Weights of a small transformer language model: MLP 1024 GELU.
Each number is 128 + 24 x the weight over its row's rms, rounded and kept within 0 to 255. Layers, rows and columns count from 0. Numbers have three digits each. The size before them is the row's rms in percent of the matrix's.

# layer 4 MLP up, 1024x256, rms 0.0526, rows 594-619, columns 0-127
097:117092094101101105120159130138155113133164129129127114121142122110109091111130165092076157161132140106081096147153141135152138109143079142133140120112129154122094130133101130126109142171123108083083140181072115133164140126107144104156172162098135094119121154120131160169140144167173138101130157133141138092083134150119104134154071103116131127109170128130140103149117187152144132088142
101:155153145145110075115124108127120144117130108106101110087162160128140073140164123167155127083095124118125132135124150167080101133113120118111102138177143115117111107138124156097135077143133149095146141133158137147150082140169135158162119154120115120109151152125142114112156131127117137096143091118083130161107115095127130138127147078150151156120142138126112151142139146137130124107141
095:074089107159116070088151078120132150121137131125110131125105095122145095121130153109161138151131117127144116094125130123107121105091116140110125097102143106139129094151154142109091128103150069115153139143099136087134137125129119072177175145145146142167168128117158133130098148106130114122132139122150159149165109153158107086159140126106109116138097174194122123121172137144110114114138
098:138151163113122121113123107147144130164098104092065114115092136117118151160074094102117116107115132134111173146150128103123150153131119110124111121174119129141158144097138147143156128125120108112173118082172127127131142124104121155122129104144130116108138163062134154106127141124133139142129087173130123149110133149157136117161157163126181202113084078156089160097162120103158137120176
112:134113125138111149127149111101171146111099072137108130128072103101163142132146138095123151071118118071152142133126121125169120112075151120134053153153107166112098143078135131112187109091118142096107140155174116128113143176129154143121102151093133130161143127083073118111127126152194120137165084189153107130135153142125139148134120135079120096122143101159104137114119143150133082104145
127:151126096178155103108138167121137108155163115122112121108114136135161150143137134110100137124150101135133125125122123104088160175073123123155152182126107115144133116124142128167112118166180183141155141123092100110115114136139158117122140130153143160108134121133115107130098143155136123136122144110083152157121189163109087146140103165149124161141111140163118131157117127114159131115108
100:127167113080150101141117095106103160145126167107101121140150106169144134140124076157093119168098150134083087142156149131143117113152098147146109154147087112180143143116107095139126133120137146124118131140151147057108113113133153126151099170098137110115115061116143119134108158143178112111151116101129113153141190098138130144096133142122177103120128137142109146133104125123140159100158
090:178151114140139119108138092150116117150182087133111109104100143124121116157113134122150137130124121089116112095166139108151145112132180098113077153126126132123148096077159130119160170134151140082150099135148128119125101136105172149138141130124145157140120132163151136105115117154177112121158119111080183195124121110127106176062144083115139149076143189106086136128138142142135121152136
089:105110145120090123074139148090114110112164126116152169106126135114128092146146128140122160107098120147095094158148124180146116136152115157149136130131162169081147108116103128092152133102117159126113119089154121084110113115115144119174104150153149103142175150104139174088119147120134135136133132132142117111152154118110123127162151110091165108107152145147094082101142118127111162139158
089:160137143162100125138107129143152139105099106116156090112135107098073146123172159120106106064135124126136148078113124114121097146141152129143133124109146122153155144163143162117071117116125114118094116171164095122172098133083107164099112119136156166107106116160139090128153120131126123117132118164133150111123135099107119126102138138132108155108116111150165162100130092139121124139118
087:126140145082125115085067133162137105079102107102134158112151111103141126107109131121147123096124139110145111179129102162158131073087099138147135111107093153091121087092113154122104140088141135081084164153122129119143094088123154142122159134111135171151091114120139114152113139079168155159130113161115154161096110075150123143152137143118112144127096130110178138139108104125164116205137
092:125121083125113095112121147134142131144115084157110103110112134093092124166156123130142112166152109171131135126138158154089110109139152132069084128093157085169117145131119149102120120117120132147105127149131109089086114126128118150136127149102120143074115151155134127140150092133146115118171164139134122156131145151096132136095161148116155130136114102151075121157092134133108118156137
095:187158099105153146146089127160160149151115135097118122145131142136163153183128087126128135148113099151086107128118143150146106113107099112171176124140084140106164085128095133146187128166108167122150138173083109134108112139127152146140103159147112131142134109173113151102114103126128109140145136122166115153083157095102117090141176119125142148143120132105148134136148151145106126157112
106:153087131136128100136106115130096153100156182147095075140089148138160082150169143141144154110113143156133124143118132133152134137124105127096150129131134126116133095127128133124173150077124089136123134159121161144151112126118094118126137138130127137157100114115127129129148105166111132136098076130140124115125129158143134140137126196175111150135155126130114129106134110099144154183120
114:136154092150099119088157169098157125120120123140155161135164130099183104111126078134132119087125102124127121124127111131165164121123090122119155147118151059140127122119128136122135100114150119103112102172149099146085121120131110121127125096097146176112146139134125144118135135150139096146143154140163144111128140109135103088161125100146152123109106098096146158111086125124130124129167
098:156147153099136110160125152130136109137134122158121101196126144127134150155135155110109104097098100127104115096108155098143141150113168138096134143159127106123121119122139108106115095135149125108181141131106125139147113139124133164129120122132108120127076156122148177143112115074074118082095160109146109113066125161144121160118180091164120117107152101114113143128077177108136137145170
093:106139136166153154139084114152099123125145149107150085102113145098148133113153134099140175104129095132128115123166130136122124109162160138156144108106166099077103128140108111122123117135122129115165120112138139106124106095143144117177129145107169131154149150140159141129159165124108141136155158104138142095153124137119123157175134132074109131128138100093127163116154149157164145125101
103:149113114155116142145141115111086098069135106113155081134202114112150118131137144137172166113170157139180141092149122112118114120146105100126102120153137114135094117121066160166136131179161153130134119150127170122100137107130121124191144136125142112141133167085142173120118098127197153127098088152146119111114157114125138148121125145113117104100098107145131120126153105121164115125117
101:126109117169117103130140131128127128137112125148122117121114125087137111149087136100078130131143122169129113115111116118146061115097099134096142139149139103102135116172129083078135116112177153105113130110102133184153168181127137122138134130110120093101138152122185100131143092128145132133135138162132129116130144079139145135134142145146129116143149107119180127135131149155183128132094
094:069135093122143156122136131142125117140136140118156107137150132121102162161154122095136136141121144096094134136127139085152101147131135137124152152129062113117161149112124109117102122100153128103115105114127133119103165158104128132143077119138139135087125153154150095134152156129110155091138099144149120112147108108127167088110111115142121083125135120146092157168158128147107126115113
114:122147164127093133138101169160131118115133146146139093133106128138093135123134108095075166092165097138087138160135151131128142162129134117095152101107136150143135109120110112128134101107140121098115136131113144106122150095086107113122151108155138125150167134122132157115125143157142162117116110144154124124125148117164110147122134116139124118129140128142115082143130178140141137138148
097:101118088171149178125089128138133130101109104108119133107110131094110137103109120158109153136106163154122111140099097143128168146150145161094098114164133096101132107153132118139117081111100123132129129124118114129134136095103136120160156129122111163102103102130112142122153116140168078167141155177110123138119107120147093140099167160142125133086151117125171141112121120092145107152147
106:123117167119134113110132118140095115117123157118143133115125147160097094118176113125125086135146099161146109159158135120082101128154116131103128140135122151158169126075157116147183135132139154094137129126153138104098121095115137121147130145146092087169119105111123129159165135118115138126137087161164110095085165180102177134097129088128103144118136124187106136083107112161090114134128
093:135119124137137138160117125143136092120105127118159086133140102118115100165125091143135114110100081123147106139100110147060101128160161128116081093112121127123153161099103092159161157114154130120121147134146122106079124161148076127121148113100089110098168089108157124142156136093135156125097139145149110134139121122118178125141094140148075132106158130190126118149109135135136113122138
097:079142142088093113105128119118173145140097181112142146101134111084128126083111147104133107125128146124130099135168151127130126109119106114161132135128123148118149117124119109114136116186151160136101150139130118173091113126138153161098113141146144094152159112144106118087149109163125075131113107126124131112174163158104146094117107178110181115125131120102147080182130135127105107108148
108:118116105156143169140117141115130144097097077132109172121085108129157127178145122130136140159098113145110117118136113165124139146135110149116146182086103134111109141168140107123141137131125111103139070119166146097129181116140165126129121136139126154095159164152145102160134126097168148136107141167133095137137136117156116152133128137090160108127111086138111132128136141140126103144135
# layer 4 MLP down (transposed), 1024x256, rms 0.0526, rows 594-618, columns 0-127
106:124129137141154107127119158136173102155170110152100090124156158122116128081140156146114092107141124124169127164100129175106139115154162085160155147159114124117121142101153125123107107177119107132147098139088104121149144142137140107132148122128088132110123114119162165147165121090171162140117140158169149094102182141136107157115140141134100140075111124103112119160126110166109095145131
103:139105113089156121156112149157128094136113167114130142146118171113115136132108171122170144163181149132147129103108126163115143147102115152137160131135114151113130101116151139119077109117125127096117139129112124142143148102106117077135122081134142117167103168087117137107146154153150123085131146117177132116097110100112125134105115129123137120145153088173127149161086132138155091118129
092:128118161157143126104075171133148152112146091158161185091132102096177150103155106099134106101117106126132118107143109131119125099157158177142099144128124147095129103130144133122128143171104157116159122098122142112113113157125114120142116095103135123110143105170140135167122179129127143133113094139091110142109142157169164138094082133118134108115113110155114115156169112158133115090096
097:130122127155118140149116114093119137116154112171125122144182110156159089144152122154053099134171101164145124110149115108145146136132149132116130117162124152150124088132168156096053144154122121117100133141174142137120101127138087132133105123138145163133124100146108132167114077099137075140140112143125091158121133125057168126121106176128095103132152177105126080128120105116101136117133
111:151100133128139137189144122164153117176087133125140140136074120125152167105127145133101076121071125162149114096093096152074100152125132124142090162106165122119136145166144178145148125121128151151102171149096159093156106125093136140132104128159109174144158102138102119093103116160128114126137169113134143091094123091120133132117102134104142212156131076130137069081177154125134126126160
113:097126112130124111097149094129102141119161176184129145102170116144112144120160125136137120140129085126134104162139179087085094144121124127175109135139136153124152132083094121125117161120134179109166100160137137107131146099143135130104065108119128137103122111102147130134121129081140134147138147118126093161130113142116156150133168113136116120078109128125138108119146094112120183099147
095:108133108153109120150085117170167105135112134119152153127124135081088120160166112058118106117135141138147144109129120124127136099126108095143121123104162154074148132164139114121117097113145110140156110129129159156107130081117118163159130103145105124073114126132159141121095111116087144111161136118085159098084101106117125159143137142152102166140166129107149147122154161103134082174168
096:142105128109134141131091100144111092132125157098095123135122119110100134134099112155139144135127119125104142096184152133159106094135086125137133110144126100128116131143140132158139116148142130111171109097153100135146146103078115140110134158096161096139117153142130163170144121159092162161117126152177148114110119112126137152149117126156118106120078119124160098177134127181170142125125
093:051148121128132139130151156106125147180141113169113186086162131082155124120133141149133133147096114089129099152142122182082138143137094122140113134119117078103147143070149100114128162131112153156159132118147101168131123106155129130131117133159109095091150124137139126112124134138163101115160102128106095088147134089156112114158101144089127091102118140167108113133157103157141180142132
108:171183151118120161121122137143127123104144138113134158119111139136132148135165143159163162153135122130150126168102181174109136108161116128128150172137104108117083140112139132134122137099141133126116128137145117157108126080132101109087103114102124133118158119132168124116131103111154097123103124136094125128144135125139141155122135129141103110112148115148153114124159147056174165156157
089:119129165153128110106108142101053153176122129134164137154136133168144109182087167146132129159105152124119147094113150111072144147125165099130119135146106128151131164137145151134144143127174152118178092114140144098162139113127137133139129148142140099178106121099110125129152143136142091094133143097093116140141143102132123140135123121100129112175116166137106155136166143120091161118090
095:048139125158114109135149127125104148138149133117145125182118140126126148149154142116113160122137144081084124121146136164144127125109159139123175099130135163142147141107075117122116119169171142137139090092128125136097138136145152122151127108152127099149131106155118077118121156153120152144092126099118125116142126163126120151206101149178114123172130139136124127192110164107133112142155
107:122131096133147140125144076109134089145117124111102134150103133114132131135101142108140127151124125127103135131129153134161124105123123126159089116109138137096145141134083169171147107144118122143105130082147129177140118139093127137143126116139140132103117137168108127111113164109087148152102117155118124131141118081139133089119101135137142141184104125107114112119069148080123174126103
100:111090139130101140156116084124127117126108145165120168137094108134121139088154143153119162143141100114125122119126138094141154124186169106121130085134092130157140136138138155096139103132158113164135159104120185126152123134152140076178112123122174166124118105121084106089118097125111058102089163111106141110165153127112118125129100133099149100102093124121096139141147150109133141115167
107:148133114127091131118109138099139103193138167114101116116150140176169122108115119158133071159132104144115130152147094139121104139117152120201103134132139137128144148143076136134122126144111154131158096135085137153121114139157118120102082138117081137118161120183100111141174132139100124112145121126151131153091128119124172161144125114121099130149106104132146141182176105135099145128093
100:111158133128110149085172078132102120164155141116128121115165111148126107120157148145122142165132137125146123095152115101125120121175089069081121118165103095120137154109106145151121133145127150126141112078094154148110153160164124094113161178135148126195137146136117152147106134111125101126159093154153184104148102145096139150125133141090139103113127130143155138132144134108086133169122
099:112128100107149108096117135095135143153105167143163157115122127114104086127149131110154130148136131091082131139132092143131109149136084100134125117112102109110161094124154120137113130106124141153079133139128084092064124118141155091092117119146095110095152115198109100173112130133170112125113090129089107159136136100178127119124159166128167141148185122135085103085147105091125068135144
100:164123131155138131089100121134126135098130118141157150210118087122114179112118113174134130117130122103128092172081176115130130131134129132151128169100177107112125137144133137140145151090135130106109146157091106129169141144151146098089134108137155164146205115128106116098171148154116106173155108156112127155114120136127140115101082112130119148125091167134156118153154152122100095127132
105:149094145149158106099150090164129156150124149131098102099148100154152093071116147096151069165055136137086131154126113113135145146120117093141119141089125135119139132131131108165154150130142136147139068141115122162135149114113132136156122107133136103139102145134183102148111089096139109112121127168144134125124153128109100141137120128136119131151129163136103137116142121143088145134164
096:097135092148149066138144106137147161119122148102145140159094122150117170179106153141115096121108151131092095100117129111123103115088146159106109136113138140135166099154128132126127124118175130130165115151143115091075158135127164110154115153134140121120098164114150120125117202084142130100102134131091106133119145129159098140121140145123159114145129115164139141125139097119109153149092
106:137160112092100102106125112107101130093128162126149142146152112087148138134108073132112142097146140149099105162144130120135165154166153106111116140182108096095097139137132107102145154149129133101100157106157124124090077138141139108137099133075152093128160136155091142175138101167135124087162094124110167141130100135124132134090099190081175106065122131122122114116139152131139093149146
111:123092078147162151107119135120093154122104122150102119116121118128124068118095094139155101126117116122115158153109134132078129108148150149120106123120154121160090127053088133101143116107094125120116119151096101122144119116120133104113157161128157116103064133166096110116184123106123108137096122139117148117106125113155141178124137144117159135133154148136088120146124162154139115150140
108:121121141143117130136142097151168100104136148112104137114141086131091177094173144125129112138123137128100113152119075131112139155119088157128086138126174166158122105137166124132147159106096095130087124116161145120125108105099180100147117151126121129113118127094135167122113116107087126129108180170104089138127155117173105117130078091125096149091118159148130126084133066097132097105111
096:144111138138083082139122130097129136099134150115133118124136143168181122125114067148160135139153176115096129085130112117116119070073145156160155158110134113174163141114131120127137116161142103153148127113130149130131151123130118145156135121163130158092134132143134118120181105119099125111116174093120142125115108094130159111136126071151106099158120118091154150183127097102099197141121
097:103113118143128146191115118142117094133130096108181130124109092087148100131144140117137131107110107107158142145084083124149136105167113166130135097087129114110150122079117172117113138096118083127126161125102143140179105116140136111172127120132125121140124110126160121142066151122119102108169158137137145142126097085186119123101115089113106102086113124141125113113098114116086170122132